{
  "num_hidden_layers": 9,
  "hidden_size": 256,
  "num_attention_heads": 4,
  "num_key_value_heads": 4,
  "head_dim": 64,
  "intermediate_size": 704,
  "vocab_size": 2048,
  "hidden_act": "swiglu",
  "norm": "rmsnorm",
  "norm_place": "pre",
  "norm_eps": 1e-06,
  "positions": "rope",
  "rope_theta": 10000.0,
  "rope_fraction": 1.0,
  "qk_norm": false,
  "attn_scale": 0.125,
  "bias": "none",
  "tie_word_embeddings": false,
  "parallel_block": false,
  "init": "orth",
  "init_std_qkv": 0.0369,
  "init_std_o": 0.0458,
  "init_std_up": 0.0528,
  "init_std_down": 0.0528,
  "optimizer": "adam_hyperball",
  "learning_rate": 0.00482,
  "beta1": 0.9,
  "weight_decay": 0.0,
  "lr_head": 0.00814,
  "warmup_steps": 200,
  "schedule": "wsd",
  "decay_fraction": 1.0,
  "decay_shape": "linear",
  "final_lr_fraction": 0.1,
  "batch_tokens": [16384, 32768, 65536, 131072],
  "max_seq_len": 2048,
  "doc_mask": true,
  "z_loss": 0.0001,
  "train_tokens": 135700000,
  "max_steps": 3005,
  "dataset": "wikipedia_en"
}
Each number is 500 + 40 x the weight over the matrix's rms, rounded and kept within 0 to 999. Layers, rows and columns count from 0. Numbers have three digits each.

# up: layer 3 MLP up, 704x256, rms 0.0528, rows 323-389, columns 0-63
# down: layer 3 MLP down (transposed), 704x256, rms 0.0528, rows 323-389, columns 0-63
# gate: layer 3 MLP gate, 704x256, rms 0.0528, rows 324-389, columns 0-63
up323:492442500479516466434551440464521529509479477520481483463459521540525521503442500549479495519515502505491514489457483550502486461559455487445520538506398496496495415575467487458666511511467521
down323:529419566548479518496542456530500504536480451561510466439418518536502524430476431594524462566502491474527508467464551539510516493551451506466467517476393493536445453527457519453587492558433558
gate324:515484546564512494562505423514420489533495438473528492450531535527553491459492512526510464521500396488501497384522525521501479558507490483514476507464502424487514510529517506455531490573423534
up324:480462507421498513443504575498510532484509468571498544543521507536476502536537554461518518432508568508541512501471499463583484468480437498494478511532524545549477510507513461545458521503502465
down324:578469492504460458520440432530453547472439414523499533509547524476549504443559502511520489476478519506512463430477483489535476511471435569496496565508451523513506484515481535494497500547497483
gate325:545534568509470514542547519428485523473548444557490508586538486510409435552488509511580510462512468473514536472507517543559430555504505525492459550502443431599600451562446431498452433548449581
up325:483552498478421417507441496503490456479519475456510475501536479470383534569578556445477519474495495612459531552546598554507478457474482548562448535585469473532386533498492447494556492535542527
down325:476577582452446473463497540491558520478577562490493576444506443399513522542563464520493392581493502495505489578489493443499528462554501517571507487478457490473492586386391479537480513422484508
gate326:454511423545506431472489460490475528523482494492474460524558574525531420493534484562513436506489516530461478530442491450474548574541497479465501535493430511518518552500505511466491476503528483
up326:441499486478501413445506502448482507511434604498497430539590607527556476470474492527557509504481491523532507523514461492477544513507478444482473508518463520497413505488382489418475452444576472
down326:461528501440557499460539469484455436506507569524495398547551526511524537497466477455516511478496500531515588502537507502482490451487462538500469449505512560533470448546448553477510512475546505
gate327:518420540548454477494465502459387518513514465508470514461502516530468561526526458571466454502487511485538507485420567502477494500464532512560493507471524516509486509454501507508518455450519455
up327:480502534498571541489450525538492460536476509476478533504540498535505422446464515461474500541405521459472566476562422461541468455453499481579472474464412478520458461551578526480508467510482504
down327:400476555492512596496506490487469513528465509447410544526490508543453482485458478474469471522412522489440521492519484477528429525457502496540514475481457476446444504531600523507504488498449471
gate328:528526466526525454463454480493522554503492503472468502472530495498480477536502525513446449487493533488544484494476533496556517571517471518483454538455553506494554597457473501523483491499499476
up328:470489462456482545560479521480468466532470453494536505502499499577466490492461507492484442562479496571465508451493511492552510445479533511505526535487504520479505491536571478479551494534474481
down328:510526441489497490599500498439464550482559463487484534462471493545435468524448584476512449496505507475535484471504518495588507515530533545504528550456537496512509518483528526506546499489508556
gate329:489554386538428483596491475452473469464490482525529496480473549465513537607523460543477465559524450441520492403465479520513519474523497485472514473470447526478530455503501556516531485520524501
up329:537559533564496520410526501532475537494495480515515526552454499462469530470540519501482500482501522488540512479525434450525469527539482504539540480427467492501422537502502499518519540465522495
down329:585420569466537549469524486502477422561506508456518483506507527526464455414576481426465539502459517570461438519559532580452545536490506526463457538553563521540469575460504422547471502468540490
gate330:572433519495534513505519513434492489525476510490415543538503440496494564461532522474548481536511546534497582510517509469497451511468513498505482525553541472496406568512532495450529463540523480
up330:517558474526479513504532440475461530474504432449475453421502538513458491462467500472474479477447434449509534475555519488455549503439455523461506450557455416472480573475412535464473471509529491
down330:540473448521539484527457586488476549428399523529496466555521548503531545575473424468521551518536481517461479471503473484498466504477438506521471499490506543457460493504582503563528479503484498
gate331:437510538520510519550542474508464460492526484482562440465564451497538499503435504516377449545539562534464512500508492481526416508490447512519433541434539537541471527477528446574545472410561541
up331:446448511505461539598564470544470505473498526506554465495493476457455505495486555481401449524504559486490522475597475467537490533468426511460528450441542525489441462452512508518465515477559605
down331:522444530501516500493467538563485557466475509497505519530497545494486556458560558472452502460453461464594553476551514496496552512510478532526478433521461448469554513439474528511450545498503542
gate332:505555462508452458450459543449425538436542500561502561489514503600509502515504526460532470390475410530526466496453536499553463481478500528520461468520480528462516494526562530535600489524439538
up332:459606506495412489471505608513455518442553479509581513474577534512486446549484538498470491447464518489514516535513509528452508450521492546456503487417571530494451503550526508461545481487462558
down332:487597547467459489448496584477545510408500464503508538555533522482490487526500563474520497512451510539513478502453532490461517464491540594510508531498506530465459472547508518438495529478474583
gate333:507510499517485550510548535498469477422479489507464593555488499468497456503449540513483531480481514515441521465509492466516481504494528484501498525483527544537461491567444479490516532476542451
up333:494537421559437543543516550539489519508517512487558511439521474489556463496487413489499494563511431518449428417512492501459450529552542483475472485409475487534497462476528531506468558546502500
down333:449481548411530432426442475472560488518536491520523498482535529422550588540520555524494488485521576558516486606495526500568535440592506552433472456567477502478494430484515521498534462488501495
gate334:521531448486457428531498498468483549511569564489483472528567498509484457535596501472495550498530512535585525565526517536526485411454439499459516545451492492448503519494566481503536490554467548
up334:478564501537426486492552504505536526448465467504510477468439523500485472483473500538535491486465513478445543481514539531449429599557493510568490537512479434546539511442473464524560431481483436
down334:477528492470488425509490498397476527464584491513477518454456507490517460554529525510501485515504502479443507537543488543479482486467454571468496586503498468490520545483515491540545439527435546
gate335:526559476483465514497505446490465506495502450537504472599527507494444485510542449521487444501470508474476512497467479524560478484570505480453422510525508629495492519475474537519492525487489519
up335:545499460472413490519509471544460452460507471487462469607412506464471519485516450515507493497468506433388486498493470530554490483511540447430480454514492599463449437444489545505536562437529558
down335:432414495473493536494476546531528424489441540472515487484414516514540511479448503485474524468477491458445481528520530520438540508455521450516512468479483455502420482517539481496561483433511513
gate336:487487504430481454557511489518485441593485522479476538486578512461543491495487427471517556539549537606505512518567461509428549429504519492533461571417488524580509577474500527555532482472611481
up336:459454481551483580541460472450458453493509446564500546530510453547465494481564541582476492458538440501446514456386516444521521500539487489534503457522532436486466455529537447402551479477464463
down336:507429463485448567547431476528415384565556578542496482413593510549563441518544472549450525487513489579576459498508544495458603491511502568563471505433546483499495531542499456511509464512523485
gate337:573486470496474553466476469486384492510543509587529552486552517518530456544474500560558431555514484458504479494476421461469514466464522442566519520511515558474504527556528430504468489559534471
up337:443469519527441479546475494510525430489483536451464557592532548455495505464553444461512538455481473496502542441451471480505443553535472515438503496519553482543501455525519564504579543460487504
down337:435497522511483519484472473487473426509617491442455520514539483475570476512591434469483566519521463520536543499467486504488479560523501516467473469518501501564504483486509499534506534460529502
gate338:451495560438513481531538478435453443483468502521568492407588503524471476432470534473496446467482554468516555524524495507461438537475522581555450450395426507508495534525503489447464506530527480
up338:491482526467506469617595492482514482418448447483561509473491477479543488449497512484524497534532535474493481506545517535463447550493605555507497440456423508607482474536502544451513502486488415
down338:596456503555441461533537544548512522460562451507509522463414483528551453553515540528509545593559500481509498526475497481508520473508535480560475477532530549539522457493423564534572522410514522
gate339:477503567506424525477484510409515438492471469475560416492504496531512559561513496532532513547520518448496515485477563437537571408481499526493496519483532604528407513571560516449399462523504425
up339:520493496522515467548500439475540511529508546480589563447547529476531584470472478486492483524513443522487548469526473485421458516530458405486468476422499493439585441429545612457472446481523489
down339:480517494494490503449485519407550491479496459468576454591478551492507561475497528519541518495525406495514523516476596468551541431448448508441478539516547586480427544541579511468499470505513502
gate340:570498554463375468519474488527465522439543525469532486570531595477440500529493549524524481549550559532477407543510470500594517472513439545507481485479563510475524411504556465528504517519507528
up340:489546537511478413531468412499365490398519483457486470529592468511418443497488512535453470479504489527518526435524512493480555467458456531509559524457471476530472536487513454460524548511440535
down340:531535547509414500547489551520476536511483520512453438564520518528515553524487510519561512492547505567504447507475548534554488481478429543582418523443529451457499492510536512506523525500542505
gate341:499526516525480490572507480472463434432535498489492505460478423477542483461500444489563425535487505443460490510569503492536533504546505448586512450502435422514457594496499496526520504456413587
up341:539566574510513514487528542500485533508481587458467520521474492486418523494513504403429509473505504470460445591551554459539476543472470501441440557513519548527475541583536501490480453523460456
down341:543461465441451478564490476475492524475467468476451479479487488528488546509527488511483542543537455481456515446508527507445478491474539539491588532490550474494481503567509488575506437464525444
gate342:477493452440489532494551558508507511486500553579478544486486566502500470470443544486530501466455542488534494511482498565497473454428523501497476545474559510521556492531443510500461433555528463
up342:501461494518472494538448450498548509457500428538509541501469505500442516572515548548513577443440450476450576472457473492478507465522542523570529583471477500565542521506473561471551495570463518
down342:439495441458495512525499566501522422504487477530562544508472491531530493503491540507541513455509490482508519546443532529510504441501522509492508517443497450491592528547428492481496444557518468
gate343:449538530527463564509458486535431497517489507463500488517474479545508471467551528553523494521476523552529498549503426443535577577484468498581496555516477507507500558542461475475529420493530458
up343:444527551533473601479510441554467467461507512446489472510552450501549512478558504601536505521538512505428481534491433453550588479481459433565514526464434492488496472501374516460532447500557499
down343:476524592452475612474527413516491490452467513520498485449562510464621512558490488562503523505526499447429450482524514490535548487444496433480527455520472481474516455492413558512490530462536527
gate344:491469486528497536482473443557475485490518451489476541387617462531427404536500573526518488582558512613524482529451475494442585539522408465532494515470581552576455554474473522544504474418532497
up344:517496454579489524517484521409453467494502501527453498502471528492533476497462437494567427489424464422437581505518536569542503504522555499495512489506459501557572481554445429464548510536489470
down344:444478459498526600550503432479518527551482406513457496489510476464494457588527474542540419575412516469429554442487480507515476479547505553514507517519502577527544446597484458510560509587516480
gate345:476493490453503428529503491496505498548527527515470521525500544489431529543531532468556466532485509564498546595523533553462570425487453497486506546477519519435515475473558497449493550510553467
up345:532485498488464526548501517501496479517545548473480555526515462492469496477500520505473442467514457534498499469450476465447471499507487516467503467494561582490481521483496494529537451499516494
down345:505524474504513484493486516457532446511464453461485468565460491493475543576497517557477511450461509486466530516576461541519567550451442506524520507472462623509478487477514482446456496503504490
gate346:458479476546533484530465482505498485555481507535498514521474484476561482488510467494429480459494513503470493401523484549507521495555520507520460515435482482511474542453549520518572533508575545
up346:496481496511519512549460507517466539502458507557485549527454493485537441498513495491465507524469525502503457429534504553512591519519495489520502486490528504527502545470590458562508509471483578
down346:566474541478535578464465526487486585536437469516578496551493481440471524501534535477547499513507526470503533522524479489466485480504473493554478511525526525522497546483547439453502501415458544
gate347:472477558575480520518456511546426441544470519494498508480519463491499498483520506512483550512441515512482485485490488452528498616539553462474551500493518439550458512457509438481527460445525499
up347:533488533485463458453496445475438554508541503436490450558479506586452491528535555437460491480507565561541423499476480470506462489538498520438498543548570491531464496466486491518456528493455496
down347:463459518500512507453461467439517482528520474509537540545472491538511496519441473466501571509461413506550449478509444506511529554472472489507532471471460496506511512462575481537474460533520400
gate348:505519468462476451503499460477506452479494527472473491489514439463471462542549527442449495597543535553587565461491555506426463516450375554535446486415452503483460520508544576482569502532492557
up348:544499444506533501474503521442508481602516505527497462490519463433550497470548489496588492480503525454560465579504511477455519511502443511502519485559514494517478541423477490509521510582421426
down348:498502470527529484492488511413464433471490503470451440478525506471572446531546487462518507582526486518577502506492547490453476544501434532565488472485434524483491480444502499455540492585454513
gate349:523521457505500497511450514497551488466484537512511517443454481508482424502529534503492488555510531502517509504528502599475499495563448540559553492474517501458514518503488602524490492523499517
up349:491548431537493501532515545511518481539494531515509454500497455490461443460514498528514465509494514536463527536563518535510559527488502525508500430478468507526504514591490467556580436457462470
down349:468509458502521471540487502485462456545496533502466521492545490519526538498488509502547475478498494510481527553546530493482542549446527488491451450491473523537502503556496428533447447496491476
gate350:466548452563474450457466498501553504515509458529499526487459485457477564536568515507516516488493508497483465500443471516466518515470544500554511534469473482518487491468492468467495516513511426
up350:453491513490464524521483477486540513485469435522545520512556471508504507440504534515460503478539549531496490451510566482568577472466466492504459533431498504497459501516492494466493456538536441
down350:423540435460477500483469470447470522466598443519463558533467507473541437434507474523515464500448561534520556499583488490494507471426475471467492530490500602526462499500513493488493529566558493
gate351:538499492563500510545486466440493477465508488539509530500496450497543443518520466534482520518543542454525565521493492442444545505473452533495526427480524467527520501522554449498490523462509488
up351:440499501453534476497459509527513544516523462465519570496570551511471563502467531509513490471516492548500505542552575545531498497515490488523424537515499527469488520523511528515460483536496471
down351:487481495541503498555535521477462522530622483520562532510503527521511523524516511528529495466542509546500538538525596504493457482472494517465463492549511458476487501497511475571439488472508505
gate352:473532520552574559506452506515459552482516490505462533470524465498453523547554506486520522484474539553555553530449512445508560527579524461505558474524450537466497474452515485581525481549514444
up352:493484493510475486471499505519482573508506529547434514524536521467492488540499470424457523449507484533511500438519464487516558515502431388477602470568487484492562565492508509497480526525540525
down352:534447512504442452481516497498463508568529537556454473512493501508486526556471511416430468515501481485449528458515449532493540512451409426516550448559534445537521555502541522556493471522493541
gate353:501484463474521541503459503451464521519526465566473541481486476450477439541452523522533442482476472512519508488554433500463520490586527526458532525525535448492451483514438426510547546498523526
up353:505503565515536543544534534492479448512493485433490487476503448581547534510594568480461556520481477476485445528430503539533536509486489479526494513476413579525456545495507539551447516517507471
down353:465518518470523510508515483508546525460463517483518536498557501534486486477541540461465502434548447506514462514494492558530517525490460521508507493497509523428559522517502528558491507597569458
gate354:494428565449502517518485502430504514517520524460488522448444461548456493554508540527466598489498447557440519496506419499508546523442524488518497556430497543500476498498505483448597517552476551
up354:548462488504546486532441498508491505502472480573468513515467541531540424540513503452477412516492488508561480471523467564507427507507584460549477496547477572496519485476511530470468564523494538
down354:492517538450493500439546512502470507498488474475553469546529477501467523495460578484484504464492471505487526471511570501541522470468549497441524500462507554489437505582538459441530483539435486
gate355:533565458491477474569556474469602492456476464494509505499502489504447498426547435439479460528480476542431523500497561510498479494505459499498511452478549500425475541544541483434421517437487550
up355:505481513477502491427501580470416540466428486489492484513527432528488479497460549551524521497524545498482462509461477579553530498458574589487499516529460500545506401456473506486594501553484478
down355:544499512505427475491453531515474515565560523525495533598486546465474490583403547488484531459491523462544523502501453464454506517532502459520532577534494502435493547460491523565526502528568454
gate356:529562534469536477536541570437458489533491590465478462510458475517454480450422474508509441468489481425478468492505519546535451490474534516436403514468447557542540413483473429550512476471458509
up356:458552582553515519457455522507414468464492556488496477475547507449508453561546485541486522506503459464438526519465515546484472450413501532564538546455566513557439569519567520452489478436512544
down356:494511513537502444500431521473466474497433563511502500514511398440466470528498521554480404458514488480428505464480510496546501460516497515492436525458533553606465415507423513456411478453477520
gate357:475471511573505513461438480490491558536501468564487507473517540524480528519529542492517449553509457535460500434490472477435548518501459461491496460524502493576477572531483556492487481479542489
up357:504569557558469472482510514540527519506518606424478504475508442462513502496509498509502489512501476559530460476519560497513455499477527459476520445527551493533508499567510497531560482462529550
down357:548535552574438529550511539532511506536465529435476465507445507481512542506493505513525429472409491513486461502509515497510464496477534448491467526454475446580473535528545505456520506503380558
gate358:543492529521518521455459452482507491463496459449568520401535545540529544553497484488533493457512524488560568410539563475456408536514466537574475560455452480478464470474480536514547509539459482
up358:504517550472500516487473476488537509610498537562499508527473509559502559469476499485513479525539561517528440450546508561567508544539450463457487512486532538491421464539389611523578574501450458
down358:429488568445518461485546564542438530554486522496453525524492539468474528447515453464486516524521529516509439549471529487552457499506469440444448466528553526497512509534476547485446483529427483
gate359:477469464450603568527439485475480473525483465460511546468519527480471506514516565558462515540470475514476461477526543496509533500518464508463470499454517501545470614444542490561522473505497438
up359:515511528530505552469520542424514448537526493522477452523496516497408520560532503443511469507478485485523558478518520490473491492438431473507520499463483508507551518486515523442476477528476507
down359:497495529559502575518485555451490441531409525510540491507542463518447505530560440534502503497519517480482549466523471483508498493460468476478523516477564468477489498489476503505564498516483528
gate360:480411471490588452513497458425486444444503466487473428488574529508532505551508466535519494479542464594539544502519543508420521466475528521529476511465574471469517438480509490458496510543453446
up360:458620504521487481485492543549461564564500529589589500514411467495457497523472485461433409551491552440540461563468500549575461531586508505422416500487485532507530585474513598517549509499554498
down360:484547435520498439452527622517503529487368478527558449477437499486514518519543476484455396552537583530568477544485498531560480513563566536453411515481476514525500509501501589514535476541478426
gate361:577571535496488483518508478472436466540526466440481575527514496552580487478554521511499443455494469487526531510488491512572474556566479536468536509419484494524535484500401499504530499474464518
up361:479460432470495430506578494467514481498503502417461488485478514460552565529491542517500526474510558435548458475498434554593493526516493583543501517459433482515484497452470524502503567476558508
down361:436405445464545427489555530553513520459449539557465424503504533490423549555515496560483574492504458484553471454519476509515499484476491510523450513493524504469490495561576539494496529455606447
gate362:469561447478510491486494446473498517594528532510535526432625463534524502475474532540477526522566471499523556454535506485431491508576514496571495521454489426528462494450498483546577488455500503
up362:567509497486534501418491499436530568538490445476528491486485502477519487517494549454505459435539460531479517432519491511528517443560515574536488483578474469535546416507438431552545502472425520
down362:502493468502486493499497451499535552526460436446560537478493532535479418529448486416500497438490528510457493497443445525517489507527490519506486510565475513547529426513458455522511514443502507
gate363:548506568493481516476517452548485505554483532444507478500510556453483525537525511455470506469516551542546499537419419450563504437459424598482483559538406529512490510489460528507604509500473433
up363:512502479561510436375414405522466488464520504505453467467516502505453434540533532534478482469520434499526483466442494479520462516509502570603477450545460426487559469495530524413515608501471546
down363:416464463470482520473494474511490444527502438512571475571527482482553525538442538446557517455621539469562495533588531486528516476428470534548513479476482519522475467518451469574486443564498431
gate364:570546580479516512462490549448493527530475525498431509544516438544488471443522481516567547462437478496496530523554473510432517549496542560532494489532486543528478566547519461543448515408457498
up364:428442467457533503494488475549561521567542511527521389490506495540492519531456519539485538510437492509501547482492489506455564502543503472522489615529483474481556516494488590493453522479518475
down364:522516519479508503544521452485503448526493500529622502494504496473524379450483541542463555448500465521492524505464431501498490500522495466514500505538433469542444496559551538503495533496478469
gate365:443541472555575413471549506571509536451480536490525409456482464484548556447452491533499500515511505509559424496492505457535473563519506452491507547536488526463410484446468482447479464453525550
up365:539491510534473504485537571459418474479552526490564515432376553500500488427388461550537406547544470454503492478459495489510495502484499532524463433440514395517509428436537508529505515416445412
down365:510511501422527503581495465479478519525593509498467576425571504420456477549605525518423523515493471459516527521475478512485556488569561539433561536569491461480508492541469480470542481542529523
gate366:457473474632500467558469437443490506462484494488476514491507541543504543470491517535513558511443480499483586494513543498470488421501487480552467522488456551509415571510555542474558528477502535
up366:495472419531517508484495559393517541480529484489552511533525533551452535487391484541512469533477540505590519493543497552534478469498500528549488517570439520502501454506538520461574548485513472
down366:443485429464501488466504609479497498504473469503544471519527453508465467455408521516509469559461542468614459517498474520509552511470548546488533471525487489490545450505476506481555484506476492
gate367:500557438461526533494491491559478538428485530564461514472538534506516503520465511418528520522519485565521471524477591537462465472500556481467497514451476518474534574509442563520464486513529531
up367:490531522507528544466454479543483567463443464550517487524481505577514495519551441515460452512491554444526509516540469534542467533524462543455500491522474480516512531464642486570512482544460438
down367:493581479502475530452496492557462612386576508542463484465512517541529477540536492440521464522545535531510501553540514572489451508562503527485536502498470447435501609473560555513437507563493449
gate368:515524606567490517512454516443442419501540569514481518487569469511485482537546505479535440557541425502495453519462524467410468468596567497545498475481532434579613516479527505525453496546488519
up368:517489436481523439502475494510479534479499392504543540494455545498470453567476443578439415390439516502543561444574484597511458488478367582513450518550429501462412512513559538467526527487503483
down368:496514574533492510527471529451525453475330507501480560461541493530445421524507502548549497482492523561490416465566523572436473512549471520521533519579502492546481523454478508514473556526490482
gate369:532520426386477501418485457538470527507517514558459465497533540505449483555547490393540527499451489547618484519544462485504482479407361504566542443545557594423556540470541554557481535486551490
up369:408546496462542540501431577449561484538487512485469519392509552528552524482514502520587487530565414464512548449462538582591515433495514559585446500448546507528498538503489401445407503539402502
down369:545523578481497553532443454544518508496397514502446523507541537484460454489531498481581493533532539555592522468525494546432525548513455539455521511561463522387518494427560605530568438460498514
gate370:523440481457440551513547547533505546450435475473530547452546540491499522540436510546544474542540536542461483521423446500534498475487547487523484533474520502491471424468511443505507447553462496
up370:551431461505502516448547522510449513511528551502539486489564496548473509551434516564515462548495447598433543485451453519542515489452530510561503522464485489462471463496533445481508499517459503
down370:507459480515508476485468532452528462449481510520535552509452511426461523459505594439506516484535530532493502492508434495530515505500491509531495523517529547449512439492545517463507472507520422
gate371:458524503501518531538522467398507446492483412472524545444517443439525511561460513456517543477568509491478525451604564450475560537537467486465513459457463436443537474433458580506441438494451429
up371:538508456490482501563536476445478543527457490547497448542523448498515491510601395527493484550486481438527459528450445447491505478519509522525447579459525479494401605525473402507554540445558549
down371:546471432493523545526509570493513518480680527540499476496534439448498544480555426599509472478507424520508483527478456456508474428489464468510463486498509570478429473569517486535533519467520517
gate372:474497476478479536451516507482502512520506404545576564456440469489505558431456458525488472517484501460517428434531450457461493532478490492554513512487514424433485550382492560413548528432531466
up372:554540433532466462430505430502528597521494436500504519510477529510525479446433467422458462429468535447538486476559526510547511479431477509515528545476467433527545550480447559425517505456509444
down372:544510546425561526518480493552502415561360584427507436497450477497496508508477501584538529594520491511448479502520605536482474541489525462552430500531507495473476529502480453540485526533479527
gate373:512521453529525500533482485440426372520590419504511549416536462576426486468472459517523545452473408523530460510407534586484529557517518548560512542470512523539518455498491528404495444472440539
up373:482528537488453500404465503519474463498436537571517490525504547476468476516509525464509508513541531510498532453534534575466430413510445472406411534557475509483503497485460526446480501582490449
down373:493504530538505516457462458515385379465571443501539484485570605539457485474479488469502529453531490496513491452509536614524511478506420442466452598561438506472503520500479489444469478550462496
gate374:418530512560525446529539471438516522530518546552529458514500489517499523510511494482488582448565539526440551483507524487533533508446446525479452470508489500534486486561482468476570555537511501
up374:523444519479474428560486495475445473566530553491421529438506575474530547512466557446467494482517475483513543481503607521444505482454491538483489430502441522583487524407476560485496534517521464
down374:512537494502557532410474447519510515502437489544525519491530465536513452470446457526489559499459523609542488516520453480525492521562492478467538537478582463516537521574484470491465524518485504
gate375:501481483528487539508463479529442479528526487574487512479540421592536489501538502497501545491514450502491544541478490464464460495531537491533523523496532524500569461560455497470487526530458547
up375:472522524559524398500509436533529458535486483495529526518528555504458498455520454536494465485502487508447558570570488491452471562481480522543548520506472502426522529427551485500458434595512536
down375:471510534576499503509513440522539487557583502525516589412482486525526519491534486566507540459556464467451438592495446483468537571524615486436556556509563448476523508544520528463537480555492533
gate376:540419474536516518522460464491529506497497449493459437445467528588497473587527530435467494473507572535507491525589538477509480516552427511510426528471484555532464483461521564469455517528519399
up376:529533553503481542480503497545470571515494510559494426487520382510456472494525507523511466519502431564510444474427478500477518467548553523473508481513479430448517517491527493508468510473383566
down376:583480523522483557479492468526527546460438430525479397432446481561475450542574506549497449463565538512508464515494494478467481477563463555522419489490499504469513489510507528464513512529472492
gate377:466517523525537471427508498450467501465515449451492525551523408508555500530413500564560535477543430489574536486549543474465482559490577473519509484551513506489439470503565418495496528514461467
up377:532540505474529486534481448552468497466538505538500506510535544504492491503500522501495515428520493498518492458506507434443411546527486511499524510549472515470526464535480509472516496556502601
down377:498492467538517486543509500509451514488489484474507487540593468513545478531477463507485506484439546512472484494516542446586555480488434483529475436450517474455502485508530446548470539511421527
gate378:491506490513460483483468454493483556448539524481513546504522543549514538442513446461509493466493405484550462530519468523538514560475451485579490588521554473487478538529492540482450545477484533
up378:525471513442527416566546550516511518474480493461484453479416487510445462533532510477481506467505506514509557450509521470479462448477534544524546484482417577553497460436470472588483519577461404
down378:493508459490446498529513507484398534531677465474479474507453505437505466547512482552545496495504470463431541473462505508569521512473495503508524462557510507538509444496486501552460483523442483
gate379:478516480606537506475488465469479486494491484510489478453483483500517473503491475537454479528484533540452554558445523489521465478512563502514458444556492464465444509488458519460549518517501499
up379:531511533470419524522575447479482493483493432518572490540499560529567512500440490534504502551524536449427497440472528525469452549577517471506509437444498544568500525380480514547533471506521512
down379:524469515469479538543516480508528527530560513475515495500554485479521512507519509513557565470490533533510493445487434466423527526464514441474522532407472467546478550512549511504503505522485490
gate380:403454506553516512454502460530497463464461491483529550511506505476513526486486493478499467571519483508554477476546494484485504482483486482481480478485495455509459541546520519550521524485501433
up380:520474524532481518560477511495527397532459522558482482509505544558493498470465482466500477476525489531525513488476545470506503530523533446452478480607583455522441506479522499458543486501528474
down380:456424488503583492511491505514520492445406523529532497469466527512478550503515484496512509470493505463531516540528510514487518533462488480490486491478532489469517516563536536478542557550465496
gate381:543546474422483443515534454445482474524523532484487480503493513545495570529476467382487459429489545440536469478495465550462533530493451541547405505440535538517539512492509548476450525467528564
up381:524516573558503521577454504478515534469537470441469476502531487549467466496493528449532501437563494487543469519536555514552484530525428521507464476536495476560529541558470494489509544431450496
down381:512455533530526498606512634471474513461581497451510540529596494506498484424478606464539514524538468572502486516464530466531461480488461502551430453429481487444469516490523481476518495482600472
gate382:505527486518444520486465472587521526512476490551489529501501467517465518469496556513494496530442472567522480543545479479498504529495462480546495493457551478517525499476524560463457483491562549
up382:535507568492526528513572532454512495484519491461494455541432583474453450525506501477551530478506551501527484511492513460519493488491526547496518547527401528506546471507518489506520480488470534
down382:531468496496562487526443553432493472499529574487455447483510497426507570469526506500502465456562471441457566456502509448518491485503506515489558507492446502442497530539464500461521540462465472
gate383:460505486428497451491516493533442493485480521581527503486509535462529477560519461625497505527464546480449522486493439454506469515520525472485480572455454487424451495469589500570515521537543557
up383:496505497508535473425509573501486560474467547463436565442481512435594459464439506487555553497550531495475499576540523511469555490524434542525566422492546476526523459432465440556475517447558490
down383:553482527514517499517482497485542482475666473504549525461537464471515500484491479543536435424540535511512488559529487497432507513562516514510416481478462520533499490409440496495500567393530520
gate384:483499452478529506482452465475453485453546505468484412445490562573508491557467543505508488514477486587495542531514488520540496513487518498511527526422470552474557502493544530513548483508513511
up384:540522516481474523587508472541552499511482501501488601525596514484495538487570506487468573512516431503498466503480520492409509506568504464515465509535560469547455556551481493518450508498480446
down384:528461451458461523514441470496527528472474552490425476500596524441521528508593568514481543502514479448521505569513463525512461489504542461474509504465453509427538534521515511518500503523494457
gate385:500479564558461480468480470483407388534449486601486456531569516510484512499509560498485507529517541543433503486520452604472403466469479447522438517468513477550577446474533486489473524511449512
up385:518533410527502568474483531483532545481506457451482568492539502535467419411487481526504507549498514522540470518443519548487549518565538538540496526549472523459474496429477484470530579537448615
down385:597512435551510533499543551473581547473553450551585488582466439502525588523475505505555505510535467454544462456531491511524517512517465421418487540466478539574456535515456446576514486469511486
gate386:492472542480556417513472491517521572472464521475515540499576465504500513476518532521489458487551515578531504542537510541490446470469440489496500516470545471533496518497571511510523473507519528
up386:485498505448527457502510480527491542494493526473508462526586501496488527477547535576503472485516477524528534488493512553515474489490452500500514510454465526505527515458577511519535505480513471
down386:578493504489464517464511536533526445526537487486500470503504438529492557498516531564521456526503481475511539481499505499487518484537478464483552522450463502465508561507501502486512525512461539
gate387:523410486530518604510431468491542462658471414466536580438572400551511463522464480548560565503472441502467473492484475522447484605498467408466493536556476484515539488521508470525524530534479510
up387:474538474534473522449473507473474450461569528584485447589511522518492483501513521475475478530516438513466494501451472515508522469580530507534495497410533458487500544527490462428507480535506488
down387:490480440520481509456496498510549467510565510467486480412508397525504511538574517514545484528528467527423509504480444544471525533540516461509515485473530453474540524487439431510473542525480442
gate388:533523476508539491571506541442550507519521408435495493404471478497556542473524508541485482499530474432497483511493438509530501495422512477529496478574506502563509561525522482530516393510535537
up388:512473540458498595409549505504436511518507465485565491498546456538470523485479523541512528468490501538461521495400462462572511539492554449477529480502515503487482481471507481509453512459511475
down388:548503518472484537458547518515486563521428443500536477524494469472457497426529547479466533500503507504478451575529497512455474558560497513437577517501599512536511557496457484483349523456440463
gate389:517498507490547443510494424489515505505511575580469455489500576530490443494485471467557476484479513522584517529461551546494516542542496500467472518504473539540460505501509428466516506483567474
up389:506508497504549500496549424495571424491514566578557425501492560507559444448483452501550482450512512495541542490504489449482533507549453465382572561590479513494511510485498468399509520553595416
down389:482507442462502461495512394487552491494391461497518498562473542457516533497428490487540471425455502463510552462473551470422458554566499465480491506604468471541514492562407430470443464478500502